config.yaml
n_layer: 10
d_mlp: 1024
norm_place: "pre"
norm_eps: 1e-06
positions: "rope"
rope_fraction: 0.25
qk_norm: true
tie_embeddings: false
parallel_block: true
init_std_down: 0.0
beta2: 0.95
warmup_steps: 92
final_lr_fraction: 0.02
train_tokens: 586800000
steps: 4695
Each number is 128 + 24 x the weight over its row's rms, rounded and kept within 0 to 255. Layers, rows and columns count from 0. Numbers have three digits each. The size before them is the row's rms in percent of the matrix's.

# v: layer 6 attention value, 256x256, rms 0.128, rows 25-63, columns 192-255
# o: layer 6 attention output (transposed), 256x256, rms 0.121, rows 25-63, columns 192-255
# q: layer 6 attention query, 256x256, rms 0.12, rows 32-92, columns 192-255
# k: layer 6 attention key, 256x256, rms 0.125, rows 32-92, columns 192-255
v25 099:120116130078131135126174093120134148105148145088143132134133109065098175122133095122111110106088138139137154139096081126118125068116114170135131100100144111090113150143175152122116112109131122
o25 092:132109136115150110130150129131155120159107149121169136135115150154152127121077099114119144136115124128105135129100147082131130150164131137117164145142096171164091144094138131128153109113155158
v26 091:130142126137125128147095175139156096119148108107089086171100126085101087079100131118132107130144143140159147134147159165119131106137127113141115110076165115138117142133126110137123140132115130
o26 090:080127158134080116141127161107144125166138112155111151135145129116138122141104088135118132103163135092138099117132127097120149153123162152080134165165110166102166145117094134134145147138141118
v27 094:149092129147111148112147133084144113153123113111104145173108167102129147156171155144132112111124171136154155118136120152173115099117171126090145105171108143112087144158121134148108119101138120
o27 087:068138165137075127099106125157126095131088128129116109135129115121072119114131147132113163139102108137121136133163111100170102142101118119147140123103102104130113139128125139120138141139178117
v28 105:163125156170139131122123152186112122187137119102106169149109120121140178142134134102149100103131091110112143129125066098140110175099149132118124131146134137141138157118143095119113141140141107
o28 098:152150172153106088121132157173125167108099147120139175128133156080149146141163165120128104171125115051119155149119127098157130149082125139104144163115144148109134103146143147120114136129163088
v29 096:148109162133143141113115113152150094136145090139066124186102120107131130135156145136085140118163109143132102133139163120138144114055123136134098155104150146144152135137140160079149120131142187
o29 092:142120132131159086138099109147137139093139131153149133119116108107129131160110119145126113136120118153109137137118107083141148096089173146143135144097125124123142122129166091149177111134143147
v30 100:114116137147174173076129122061152205099120147096132121127164133138108111146126160126103128159102091157111123146158125096174165166162109132094138117121126101106123122082121123137096104117101106
o30 092:133154081144172164153137163121115120165153154101142116183131127092159114106154127128140135149135075152168136130106126114108105132130155126114112133138149146131170112124161132119121109109089143
v31 105:169148172127120168154136149132132116158148093126168133107166159143124145149167117154128150149150119159099133113110116103140124100149088164127152137132133122126175095131153132144126127106144126
o31 097:142148108158101152133144116144158124163153138165116126136133084133085160119166111145100126133109167089110128118121098124157144070141131147112168125118117138111129120137156129077111126129129113
q32 091:169157148120128108120071134142124149094143129174132171121088130102145130176138129122117140114120118142129145166125144141086109081137143098138125135106125088099101103122071131138088129109164107
k32 103:111121115126121162153163159138135106105107139148115067147140132147114102105164110128126107149133130103130124136144131117157102171114148142122121075152154114145124124090160146139170138128124132
q33 048:126074121167118155103138120124148116128135115113109115121120121167108155124136116126158097165124139128108115110135124135154144156119078142121154120155113162149110147126151168129120147145070160
k33 048:140145107123133120130155172099131147124162113128131081144135145105130146121105126117100095124141154084105114115104135097168137101153107147174115146103182130110103109157136129131130129149124113
q34 089:118121102132108106115114163120115110097102124152133102142122168126143129090130100131135092127148141142097175137156154129134104105161117119138163135150102084120119129119163143136129172122125157
k34 081:112158122117125079131149165147123097164101114114082115110131124133101119087120097120116154105141108089144129105139130117120126110166093117121117175132143184092097171121116152119075118174150164
q35 101:147135167167138141135123129141156141128097124137121132120127111107129117149133178142138104158135108137137127141132093124156126112101126144129133141127136103128112122112123150110118125091158115
k35 089:111155147194110098096071154104185112121100144143116100078146116180115109131152139111150137161125107093155111181152123140093144135165108145110134141107140123167150141125152144103107138156108132
q36 074:082147116135108109153115105067148165109099132111137119175111132112134144151147129106124129130154081117132087160128130106129167124122120115157129135125113088124114135148146094103164123136128154
k36 100:120159127097140135119167144128105160093138136173107085103156134071159111125072096105175183092084116105143088163117091145118091145089124110123135106140131116119120117102120116136153104093159127
q37 086:112157149096116122118095156166111139114118135156121134140126138087158124107130119096133131105118090113122162126127172122087131114104119115172168122109144074083156116133112137112154132078162107
k37 081:128147134146145156112152102136143124159156139110113118116136155166143117130136118129134149102108125125129112125093141134168110151126136145090112144081134145148101096127122088146103105173136086
q38 081:080166125100130097118127156136119111124154102149114133128151146128117116074104135110105126093147121123130158138149149115140086119124100130150113122151132079089131076107113113125119123101144091
k38 079:132075114111086069124122139145165122105099141115130127068153106153125149154142152106085097152129147121135147110144094126109169133180130096135154145126133145101152117105133139161120116134124126
q39 089:123130145087117124137096127104093136119136120144133103119117129155101147119096096145110158177119100124095123122094107181113126134125129138148085119111092147093154133165135186125128174152142153
k39 097:164095161134102136157121159132148126087120127125132126164136107168120082141136162112154136146097085112113118145139111128120106170140176155093132134124146139103122114115109117158136146149117145
q40 098:124132127113100134128158160123103151134140147123120128142120096150072158159127146147160162151141116167141102120114069148137097070089109089101130149065107124103137116148111083149155154143108086
k40 094:094116120130090139152145124142128163114125145113106187092130098143127135106126140124099122117124134155112133162140116156120114142104181095072135160114130123136127156110132153136134113124132145
q41 089:097109105090141116115158122154165080107187129152133093131125095119140156141120116147116167126146121135154159110136149139137106130081124145133136142127080149099101115121144167116176098122131090
k41 090:105149112133160175104131116088110099108152150139105116111156145144096159100111165134106144100177145113103138100114148124125113089138167132134109077132096157135194113105066174113149186164092122
q42 088:110151176084133102138187167153153143111128145104117147130147152139124131142097137182137179138138141139116129120140160134156148135124143073133102194098098135087132150134154158074129151138098139
k42 096:136098160130121155127150129170114092105096109121174133120079132115115129131165133141162116085109113158146110133108161138154124092154155109113108133133159125129102163128141166100157155112146127
q43 089:117102118099112110128138107128166112164159095133104144136134136116128143109088152163132109201166164126119167137126107163118116160120115171110126137131160160128145122126088106114120111090187135
k43 086:161150122126192134120124109101118127140126108132124114185112151151153115108128108133113086111137104130181132161105087132094137148133181128188130122135122136109102104122138129118140145116145102
q44 091:113109191089122104121134097107130154149116134125143153148165108154111135159114112127094136113112120104134151126125130138121141108184106133113159092124150096114124139122142147117088134144139099
k44 093:158094155141113117094139073149108176157134178141119116121145100128134144122156089108133134141112097099134131126101134106101171185158100127113158107165128098140086166105150160123104119117104098
q45 094:125144122124123137129149127130171090141104150116152154111095110125146134100157121138134155095139087138149146132124144128096150132118129106129115147127128152144152119098114189131098102100162184
k45 091:148121135108118109140117158108061105145112129109134091148128123129167107107086132100180127096150134139110150124084156134148119144069131090147169129138121116136126124173087190136132122161107140
q46 104:126144133103106141103122138053127140161114103106144125126169139121081088132123129147154103050070078115157130131144116118099140129149150153149132147099113151140123168077123097125093136141160176
k46 096:143157135116121138139118117093123114111172121143135121140122149141080117153128120129136132096095179129118115094129144111138101110130106104125116115142058134134106111086152081160154126155157126
q47 089:092123122116125135139150131114131136114126156102087122089127158130131129149159153108144166133165082121154157128188136120110113112122109147147138173159134111095110178107129134135122073095114156
k47 087:123140175105137100105128134159118122132128165088126073162124156072132127097125113123116129129105142085157163148123146141137122134137114138081137106142158087178112109132156117124132133178114155
q48 093:145124162098109133113139101140112131169136131142126073119117107130159144134107107109110136154116063151078127130096129136117119115108141132110111125145171065143109113097105140092133136120144109
k48 090:097124132139139114114120117111159107140123101141137179117094161151160107175143111114134133122060166108111112104116129124159118065122072121160099097125154144146087132091118172113154135137091156
q49 107:135156108125128162138122090127154109092126121141130121159123168121100117120146077113143106177133132159114177147150124152125132100102117139168120159092152110139138115163123094160123148200145096
k49 093:130139120097109094121136085102116111119158156120108140159100135112098120117141134095136121118098153100134129127110122136129132146175111123124156142125107129067134138121093110144126131147119100
q50 086:137139135111116115121146152139173151117144127120132147151094162133122127137122122132148149094174113120178112098159168114138125144137117083133131136136083110100123143105106125095091117125150161
k50 091:147150106138207139110131137134134132112143110138096138106140153138101106108162130156158142140128115127100106066156108188120092111113156145072109118092120100145127105129098119117120143130142148
q51 089:139092061143152147127158120123118109143096098144131126155077180106152154062127119126119191131117115127135156164157159073124151137145106114143169174142146134139101102115112128102070147103158060
k51 094:148125128130084096110150092164090119147116113162083135128112146133181100140138141117173122120171119130111119119129145147115135106137115116134155132158152138143124094137171094138095125114156081
q52 097:073154162155116125143123148114129096136138157147123127111131139155126097131144123124148113110106094122124141135086144122116102132108118154116135125147143097158154131076121132142098162114117125
k52 097:123150137113141161172134129115127109105113137140147157139131137112098104112113149166148152092131054146112136095103140123142117111106111136116120170135105099100127117146098091107075158126173057
q53 105:166156084152103163088118112153148150140141099114118114129122135087122083090093133130159096101135127126080120172103111170168107097125096144113132143122129138081148124136112147113122119158120100
k53 098:140146096120176142130144125123107152130137078149122132127104117085114088085139135174134079120148133107095112125138081134145112141115120132131134166141126129135121107112118119100148090132136120
q54 085:117127086136135117111133141119142144160145104088149111113134143124149201148107139135149089154142166139134098145122144139116151089138160136105102131150130135129137117094095160164132164123106158
k54 094:146027138155109120107129138142124130087083135075162112136123128107123172180138130161167106172134138127133142140131117115146139126126133150157145190144114138122176146098141122114120121130133111
q55 096:108136120115163108167122153063160117120181156123146145131122119159159132108142131114156081150127119168088127115122105131137118159143138146123173120119176114146176129159120162111099158160148140
k55 094:113170140125181151129111136111131126107124153098157141162090125103136130120146129130117140115141122171117060138124119142107126148093139115125134173133159095125172152109097138115089105131127144
q56 091:124121143129156144157105112093145152095134057132112117109134125123125115112158130125114109138130150091120129089129124151173107115152134136119111099123108123133107083181135106168154169166101167
k56 081:114115159114139161157143116145131134093121143187155102091131128172126133149152120141144116102138128136131093090126114131131104139125133112109144135078151111138148120138135153139130093139101137
q57 094:129121155120128158125143124154128071131138085155098163097082126123106124150103173143106139154112148104148145132126128081151108122133125141142102100142134112155117092132166122101119109114156133
k57 090:131166133117090128105119102119130139071164088106159112112112119130130111108136114099121125104145182103135123209137155089132155081113165111142137154072180120121150138077146129151150116138146125
q58 106:099149110097128119126138066077125149109125150142154127136171153168133100127158138127188143181088108086114133129158119116131086150121170139139131093159149118117113107097105118132132145127141105
k58 085:108139131141150163121128141104121155121126102166146080105110108123178137166133096107135122177123112105119122155142127127124113126125133141158146165123090173105116120110135134139167112114146119
q59 098:111084136091109083110140133076148127099166146118135132140155177156125161154097169122150141163120117137159092112137103096134138129121157134159121115118118131156142133134158134098118114096112112
k59 081:068109106175117136103118140173155143127124112119136141085148152124155088145129134103126123111101122118178169143117084142101091136105114141118131125064134166147104094116133136145121184119126116
q60 107:101087115134152119130087116121101141140103114154124152098159144154145154115114151140120106141157168138149176111150132103125156096138152158105111141104118159122150114166083135156111167107130135
k60 092:093103111122132112162086138158139115087134117126152093084134141129084143117167117108069127136149106130110140152119125138104126127151096154154101126158072093156151124111146151149119118119147110
q61 099:081130133077126093110105105109126168144123135158114139166118063111172166102125112129134131111144111125131108153078111126154124117132128125169152092164121101109144150130158169100163136195114160
k61 087:120130151127120124097116106135126123117136098159103135125142146136156117120122157138146123152117124201103109161138146116118107104156130093155166147119143140112157128126175110144146094140126167
q62 103:110091108114105132137130174141108079150148154142125074114114111149127119183127113132146130138137083138133114121138162120116137108097111092161124103130115145124128070173165130153176160131109119
k62 091:167144124117122126106171116131123099166129123129138099120144160182088122148144127151160127149080132115146113125134121080113115137152097124136128130114110117118098146086115120132113169166122132
q63 103:185116120144123121098125146101112125107097125093140161138105089127128127107126100093108139109177130125120132143174164106129131144133153130136106096150120104105110142104142157149136133132124177
k63 094:169078136175153129133127131099153114180066145141147088118093149129158106098157116133120126085154162116118149093148134131115098090118118150146102090163149110111107089151111161116096132114113119
v32 079:168099148121143109107157157121097124159091137148086109067152123124143130152102098121140132128141147124137161144109095121131167152107088130155146109128123141127158141114108129158130152093159090
o32 082:131098173130168119124120123109134138064123114141113152152073126140075134134123112133169135110104169123128117105144126169113103118096124125119151124118155146128127106152155146119097106175138138
v33 077:141148144105108150118149097151089113133169126135101096130177129178103136164141094133105171131131177108113124138112114154152108107112153138117150193106139112136132132124120139089146112141075148
o33 086:137115147147142096140112107154126137127134107097142095117136136095075087093149144129144148088126114143122151118109163126102146148136094122129150105179121176103154117106120108133125110109157143
v34 076:083123132139124168120135128132173134167082087122094150111130105148132103116160145094150158142127138131180152158167133147106112112189147092118134058111115107151142104129124135138140102135132104
o34 081:163123127102172114172066115112141114165122086072129105118109115117114103189112097101114115093123128162107115126117137138159115116129121126138141134184117121155136104093122103129152096127152154
v35 086:127127096116084119128128113119117134129133103118110142093123154129172123128157084122164104135102178140127108125104149152165160097118109103124138125110138113058145159150126123107124145128113096
o35 087:119106145131124141159135131107114149161110121116114124128113102166125094127115143117099154139135099123135099118118095138114134169106135108131123095129097170150140134172108154129118151113103112
v36 078:119141123133127082110102153105146146151144139078114148127099138091111133149137106160141122149107141143194118133112134131158136150141113136134119113094138105101174103112125149155121110138088153
o36 084:116074130115143102086133149113114106134152129081090110137129103129184140146091122132128157134118118091085129085126139164121122162100141147131138175113100157136115142107103115111134133141085146
v37 079:104123141129132126123136153136121144134186118142145107069115111162128097103113118125114133141106109139141138144112086132122091192176108109138119124151112159128078123119178178117153092167179100
o37 086:146154111150136105111115116162134098134112090115113133104109111140145115118140155115080073148119148130088079111119085132131160111150130114087135182121123101049140081134117123074114115109110121
v38 080:145113163128148139136113124132142149116089147162156136108095117105135129073121117121109152088123128136120146085127120101175100162144120156102115133104161097145129114121119091109118118156125153
o38 089:132137129143135171161114135138085127117153095119150149134129121104097120146140158122116149164091159134159052073112097091093121126124154148137165114120119188103113133091122150140117106142128092
v39 094:134101128141136125137181134117093135099094122114120122116170117121149107108128112133087110103081137102142089100133136130134113138109059109135131113110143114113116112104138145107137155174157120
o39 088:148129112136105135129165115157125138127146125088095127135163118130123124092145130117141159128113111143137160132139095125112129154151142098105141154110149124157092135109144150163158119133172133
v40 082:119135153114141122117113123089120122125164172133150151140100144166128137113133150117124128176100145121188156113165189119126157152158169115134157158120153150144123135129086110150104132164132112
o40 087:094116093133113109114152142171086140099118137127136142088110118133142081125149115150094146096057132139145117179110140157119104141107106120114166162130163140109143107117136109117103142102118145
v41 080:120173139131120109149130127118110120095140117144175151142119102111127170164138128141134149081127151125141167105138138123152200152118116142105149135115159131106096111180119135120138094105103145
o41 084:128102125051114134133118128079073088121120111144131090151101167100177099150182112138168125147138144125127095148166098088094168108116122139129095090121126154113154141084168110137138123096147111
v42 081:128167128111141127122113133152136131138149151124146123150148122119128168130157131132097143107133136118122123114124103103096134092105139105108157124105175154085188114135169125130127109131106119
o42 085:129087162163146146095116128130138108103168147140116131092134103113141099152126113087112131122101098165102118127073149127123092121158133084122138117111142083133130140118105125127138159137169153
v43 083:171144134109089129141128132155135126103146148099117130131119142107147122119172156136108144109119141111144162112108137106121115131141159123103155130120128118110125109083091145116176125119126126
o43 088:147126121129132153119113102190153127062111116118127153118127152146111144131084143102078130140176135126152135153106139122141113130154136155147106122171150124137128127137128115160148111121139122
v44 074:105096125153079107115127117128121138112140118128144136134138127131133142148132139120141128130110142091142118089124127161093098129113162126178126135156139108117106186161106129109103116139140176
o44 083:139151146112112129137136123119127162156131183127152156135106110113107091159132150141152117167158156107103152144134146119141141098143125145093105148118141089126144116150122144163107162144121145
v45 078:121129133119126174118125158151120140108112147170133119122095121194161140128154152147143095149112098126115129168128128138136134131193106132139120130148104141174151119130145180170111113120172157
o45 087:114142134137170098103141116123126103114161109142128113166146120118112144161088112132117130102159120094112114129139096077146071126122134144121090170140160135093142127138113152092143115158122132
v46 082:127144144098121089108105175102104108120103097114175097143139103117119145156135146139081104144148121084155098163182153113097128126167121153124107132115098108149100166131129195112116125118146145
o46 087:120135147100102114122135149098124148121153133141138095149107116139169111166134113129152113112100166121120156128133120147106168128180083132123129104118123161148134157120109115143154136109091147
v47 085:135073117142135140100129142110103135112082118131114114107174104147150150134166137129135091160129162100159127114143132085112157118121119149162149112111133138143135158142120135136093111161116173
o47 082:133111106122113100134144131121122122114123107108119123121114163097140135117119104112138141164148124159159128113170105137114125105099148108096102119125164170130134124159103111125126124132129099
v48 075:127153150109149134159157140156185119149135179142144110107164090118143139140095060173104120154105116156095153138127141130143134135142110141118147095135103120142118130146140146104102097128136096
o48 079:122161117124141141105086087107140117146153089129150108133122161106143114105113100136098169119167141146117104129071130156100096123129084121082131117135185103111169076173105115158133165087126144
v49 090:142100102113114109120144124119103128106127107118114130128137097155104165144143107083115143135149126127151142126130137137122135185152120128117139136106110138160112117141110160125087165136118131
o49 089:097095150107120107103087068154126125152167138102118142127129151114132121130170120121101103112099128140109095148150140104122128112135096119130169138103174144170124116127142143104132105149130109
v50 080:138130150110147130110140118115146135153115099169117120151127106129129110125123171112144105123116136170122155099147144128138144111107166120117131127167150147105113123073146133130104161101095073
o50 092:147108103142160158113134103163131114133166163129127132142120164151100123102079118106081119152134161120161123148131114107111127116089137108104111112139126106070113112148161150137152117113130140
v51 088:123099172108130087104100135087143145127125099131117140099131106140152106114147155128205104158147130144153129122166129148135146135142124115134147122105132128153109144158137146170145119127132161
o51 084:105090133126135129152172122093159122123110159129126138157121134144141149152135135168124126088144140120118071154098110085086123122124132160127144151103128076148139113120105143118145094138119165
v52 083:160116134151125122145105118137104120111123103108171137146144145187122098145086139125137129102160121108111140133152117136125077110171108121107132161104087105179129120137146111134133102140100140
o52 086:120139126133098094109158181132134132137134137124119132110130090135136159148122125127150158158135084073146151148100144107140165117144130129122135138187136125080129160129146144136111141126119126
v53 074:168113095142126084142113162148112151163136141097121120125115149114157126155148123081124108135161123123147118138085130141152116098115113120137120095091107125206095119100053117129137137142160145
o53 080:128165119158093137133142155168129138135153127114108150118134115154122136110108095123098105104160168170117100072131133091164123111116128116146156127092104162121104130169120146139125099129111110
v54 084:123129159113109162130169107161121093116079096140104090140103112133129139134103163127123171094150126138161103139129083165088170126165113132147129082149102125141168102135147139152153125123115133
o54 089:109178105152123178123096150130175118147125171126113157102142128078133130144140149158088112137122127140106154174137122078127120133086149121086113113131114146153092164118101166131118140118111123
v55 083:146134145085097172144138078148124161120145134114127125170157111109082124099135162114133140149121114146122130132085129135163090126161120120123132109150158120162131122129198084136146115138162075
o55 089:095188092159165109167141127139129130166094136156106127132120082112148106077126152118118136144136119113120138152104174131161138103101134144103088121150123135109161143108120129126121098126123150
v56 083:135177149069153155105125148150125118121120125133126084099127162136151134149128145119160130098158149098118110135138144132131108136129138158114108110136126149146121116097140158145163113143132102
o56 088:152117100126176120131145098138117087085090114109129136131127150082124106154123101182087130114130135133137136188151088132109157126139107162145093116125155118153148166129135140134101108126123146
v57 082:148162145150152181137107126091116138108145095119121126132128124120133129138086095151122137133111129092173131103174125101109114113095127151157116084084142114148179121130088091124101152123161124
o57 090:105101121142097158162089132155132151110098113106086115103105118088156133118161085116123138173104142149102171090153057135112199123124111140100161117119105094108137109097109126125154117135115198
v58 078:138108135127128101088117125113151132153113150083108113121105108083168063132128180128121133136144087132169115113152147105137154125108144140109104114124136120112144161138106149133131123106120081
o58 081:066138153112166135090154083091127103144150103140086116143133103121127155127094093114106129137139161161110141121107148088121123078129116092183128114122136115120134096116150125178132100126161155
v59 083:132126142094101121131137112088142097107152121150144128114169137141147109109118104127132094113201147139110112118103139122109106166120128096097098145088122109161125136085133112142143150132140115
o59 090:140118111129149117102125136132151159109128106107090111081145190082131101131163107150079147111137123084174104099139171124112144134144119101101161136083134112114112168127118132112104115090133155
v60 076:113141124146111100124106092107129111111096150104104130142095122130145156111119147105115135130125138148111070124146153152110138155094108170155127122130120172132143088092123124108115095116134094
o60 080:137099174168138121161143111139160135171147141164170129142176153144092132158102118150139103133141118111129150131073127115099137128163114151139133125130147145155148202117141124137146121159120133
v61 078:118161122103113145138111135109145107123107134151116129159120150099128124095160128095181174134146111125145175156147136134155062142130104171091140132133076084082131163087122125129160096172141153
o61 085:144114169097118131116072142106102143121122089149142130118142091121124163135098141182109104176094121131144165152113126096133114137134166112133114138092207102166124177153117150170117135109102143
v62 080:144121079144063122119135135058122115085105097121190149118143123114175165110117127099114145146119144120128169169150107160112155103130120153156128108108102127108144154122078122130160118103120122
o62 084:087147150108131093161112115153127121126137120134105147075093137117158139141130156152136142109175174140154145140160089130129156120112154145143134129122155128089096129161144181107146129142125167
v63 084:074124097116140066128147110126139105147135115123123146109118141129113149147208121138125112113105129113133130180158110137067139152061147162155179054146111122148139174066140113127138138147148139
o63 084:146083111128150149112108175132116117132139109146121154148136166106107136129084145099148132103130108140114106145144170125109128088166131117152154184148145123128096170095104172109146118141099104
q64 055:128154121107141137087122164172163147115121148116116100121150135127134146139113094138122150084101090101115142087164168126104132113108140120071102150109132117098139104135107123111090172096114113
k64 116:159148127110125164143163160116151133109112134151123102103111106149098124116148122120105126128126124160180083139131097154151117119115120089149094118168159133110074138112129105157130111128145089
q65 061:111200130070133129160141120123137065117142078155089098105093127102130147099119098129090156132126177109135139124157127131073107071132104137123099147131159091091140093140120126112099115141111099
k65 054:085166146166125147145116135123136158128121136089133153150146128132127132147137107140135197137093132133164121166123112110111128109141172126117134145121146154130151152127077138098143142131112151
q66 116:128155133134136117141119148140146119151114144154144108117152157156140122123156098137120114150133136136087135131124121145135121136168144131151150134138146092157136096142162143139150140133167174
k66 067:103116132100120111115140108099122107111131146101126145142114118105125134116095076106133110122088101147089114126119090115146135120116126099133099123142111117074129114097112088108113098121097132
q67 126:093080169163105102156128114111079107142127121077100122134110116142179179130126118090126129140121123103132113113167097110157114073148090134122154119108137113083145121122119113106117154087086110
k67 132:133098132138156129119122118172112147112128129139119103115113114110149115123125118109125137153108144077150159115114137125151107154129148135141149135079173133117175136148173134143078107141151180
q68 055:128138133124134152128133098132129106126112120127095106171114091141124123127160146151119134125100055100140095131097127160167113155144122111145102147114109100130090146105169170108098129174136110
k68 069:097152092135125154179137124149138151133062153148129139098102145163141152090098112116125125134113137149153126095181122141141082084173116103091145119164155131154147104159127132130127113109179149
q69 094:125110118187122142134135095113115139101150164128145163136122113156154105180157186140150132122119127153145105138095140141150136130093134152140114074109110166159112144126120053122090106133129138
k69 057:163129153157121136125121172143136115130178168132167155175089091135164120158128122148178195122100126153146160147115150100132144129119142091115175099120141149125131174093148108106151123133144165
q70 091:148140142104111101098131126099097097133150136141127118112100087120135102122176115139120153090123115121133083113083149138127102121102127159114098104110112117127100124124157098106097122108134110
k70 089:097099128125083124135173163114162111132172169124108132140112093144145136125143100121144184095130117161130111120141103126129111135105110108147190146131148141075133094091140109131119094131080163
q71 125:159154158125122133116106153136148134077112128119089168095114110095086200181134115168083152123170120123125138146100126196149167126139122129097105134135151129132087135130115139091124118123143160
k71 136:137142114129069155123109137127139162131117167132105155105137156151113157105111123194114132117147141120160112133156105134138123150161156160142139152113122103149158144153132085138129147126113058
q72 140:130113099100109143096136123110117135109109104136066120162138075117110147161093105122112137117149157111114114147101129165094102112135167117084110164133138094096156122122084104103122090111118136
k72 137:121092127099105109103156147109106111112159149108119145097135117173167137108162117091136138141147122150128109107129109138127102156198164143120137123139115140117130139127100124119099160128099100
q73 123:123131102109104084127154128121081083065125117124097144120131113143153141127143168124094137135113123131120149117123126154146126133085106124147109105088119164150105094117098115107141143112132126
k73 138:164162135116145117136136150159151108141131112160125158132052109119141074132122148150105116157102142122149158098149167164170135115107158101142172105169149137142119139118118135142188120142119141
q74 124:118166147092135185081131123146103155108131128099193107127167105086134146095161125118137145141155095146123123108137123133092123123135165144105140137132115115104106160099118092181166122122116110
k74 136:120081128110148112127114124164120091156120146090112112160096140119148140117156099131100150136143136161137119114107152122110126169127144133123142124121163150123142109158107176136122087142134116
q75 110:125153143143104113109079117110112141107117142091114179144167113164106141159123093121086091081142118132096150138101142132111165133178126123121117120092149099119127149135131128108142117147128168
k75 123:081089141120146111127116139159110134099145136134143106156127139131103132116125167169114116114109160187122133116127142106189147134155143133156128124109117085124119135163154148139155103110106110
q76 122:117094106119171133111136146127115107134154128155113108112150147103162154150117118126147179145119132161154195164160129134114135133128110148116141136119144098170111132116118150136125114099147133
k76 130:127075127140135111150115131111075137140104156133128100128149092101140106122196165132126137137140147126087121187129144129160139129128130161129181119131107098119146143121120125158118138087117140
q77 114:144109153136115124127128124139117100104132101114113147162091075121089156161146097093121148102137102130142182133153170115089129121113148125127056134140163111118163090155187145172125173133151092
k77 127:091109149148133157166161127075130115136144097152165138142141101102092137123145186112129113143135097106155132170127142120123129104147125145142130156135152111108174151147143141158165145132143135
q78 116:117148129158122118139140091093184146109165100110132099172150122125100144114186162102134097136056164132149120094126097174144119112120111139129138123120105121126156142148134094137187199129155162
k78 122:136119146132142140142151119112145133089136130114122085149126082145107145117133114109141101201080128111162110132186113118100113156172156113115161143119097140100135127120123116121185103156109138
q79 133:156150130135155166133087158138098128113145142177137140132115161122145114132140144126167168157129142156146139098128131141138130109122127141157150103155111107157118140108140105124155131101187150
k79 127:130122165126127112128091123149103152120139115135123141095101122147183134131107117152129130143105181176103127124082130187137137130157145109141128155078110120114136128108118090151159153128173123
q80 120:127104123126124147124161135117109114114126137151132134140166123131100104128113136103151132127110114140099123140110103129099158118119136108126105146082121152119163120132065112099142177144140142
k80 133:163110111149125140110149129120102124107120130173128141156108135116122114127113119092127103149174078179131094113167088150114109141155133126127150190104120136158122091148137170117173092117140146
q81 138:165142134133154147160139132153132157119140139150095111138156207163093121117135180101132116091122120072161157113101156121155140147124142107148139136160135092122134120123130110152145140141137136
k81 127:146059126181138112091092140117125131141107149173183130130118112136113138121139106060109105147152067095132141119147107164136133135126121145113120145143139138132111105147109133124087116114111102
q82 116:094155094133190138099150111127157123105127138155113150118124103131146122152158170140153144146176111192130140135114168086084135163142088133140144138140150138152155112127154138156119174085150157
k82 121:151136110098141108138158122115154127095099157104096130105143095100118098157100133110110101138147121132121157122106145154157160124106131145111108135142127121159122123145137156092114112110146118
q83 130:144150139176098112119192132148099128148109108109173112122186147088139118080133155093135101115169111112114151115128135194170122142165096122145130133120109146106091144113142158130101102112164114
k83 120:144125144161147091099133129138097091113136125093130132152162175138157129086135198130140109136107095097126113104113130083105133135183139107127094102117112133117123147132173135129124131120125147
q84 123:132126169109176106111117120150179183116138128136153134139095096108094124086124107149128148121131172143163157139134123103121091119121124117133111108168110140145126149143131105123099117155128120
k84 132:130174120104115120165119120131135147090149117180105108142154137143122121157086117167113121108125119144129155124145138137089176113099156143135107108138125114159142137186179151160165129101126091
q85 129:124153098160076115135106144112157165112138148133116163148140155128111106110135124122133146154128106149104132076107071125153127109130118157151171127109149105140118138100115101082109091111171135
k85 135:102131115112114141125118096146134176124135125118119157099108099104154134084093157131128134142116126141136120148109133123138127171102159107134171124095106107124117064157124128127135191144144168
q86 107:180119158123205173131112173160111116119180127175148148097155133158165114114176129148140123106127145126143140107130078120143121100130172172139155111138142159144126117125102132148145088163184115
k86 120:148120180113148105130092137177129126111116138135116126066166112119113130060113128112142103112148141109082102141128087132100129080139072089145108132116120133127157113117142151090169107118134114
q87 114:079136112143165124175113162128095114095112131141122137160148104147110082123146096161111118112117113108160114150110146137139133133107159110084184091091102126136138089138123116102117080179129074
k87 130:127134148130098133108124160134109175122144094129151122140121161112126155128085169179146108117144104125129092082127148126096149134106168135051131173088128111138172137132108132085101106139121085
q88 107:131175138124140136110151095132089152145134145141141110145146160149154111144133169207116152134110127147127112146131124146137150110164088152129133118152168088149121145097163147099130173166156163
k88 127:153163128112113140151075141157142150142102106142136125135109149133158123155144109167130131132076102102097140139156171124133131169111097123114157133164118139156128128104124166144129129125130119
q89 113:109128100143112124087149122165162108134153135159105115070154123129083107111123127140121144135169153110098183094142173113113135146160147160135074136109162148116155149121098131114120133145167126
k89 130:110131136158105155137141123159117111138148135109185082126128112213120110092136163117130130149094150131121118148130164112121145144140157135143116135130132126110129136130130127111146083150156129
q90 116:139141144149100099095165120104096180155180151126124139084105147129171082123141101115153142140173133135151101151128123121146150124116138149142130149065097118101177121111078083122086054158154109
k90 134:127119118127182129115112099102127129155112126127125124119118151179107132147061121080137153135148130161101122138133151116129091096137105110148147147100131075115150106131118119140073138110124134
q91 118:155159135133136139133108108183136070140131076134106106123179166135167127117123162089095142127111132121163170132125159131096142118119149094153162139148131130123142142155123180123101124116116106
k91 136:152152115102138112084117136141133114114145143101113119128118092103120143110201123133158110080137113116132130127123144134120139119120131115152173110167127119173148139201111145096124162149138110
q92 120:087095164159084088113128104121102119157132135116111100106130164135095152132117153153117130157126093131083149118130110080165157076136147100139119120141080131129170121132156136107119098107120143
k92 128:155131152152130131127101098142111117074099115098148118128100118080130142115113114107130150113074056143089152199116184128136130116109128113153151142134119113091171142125103099127091132129138146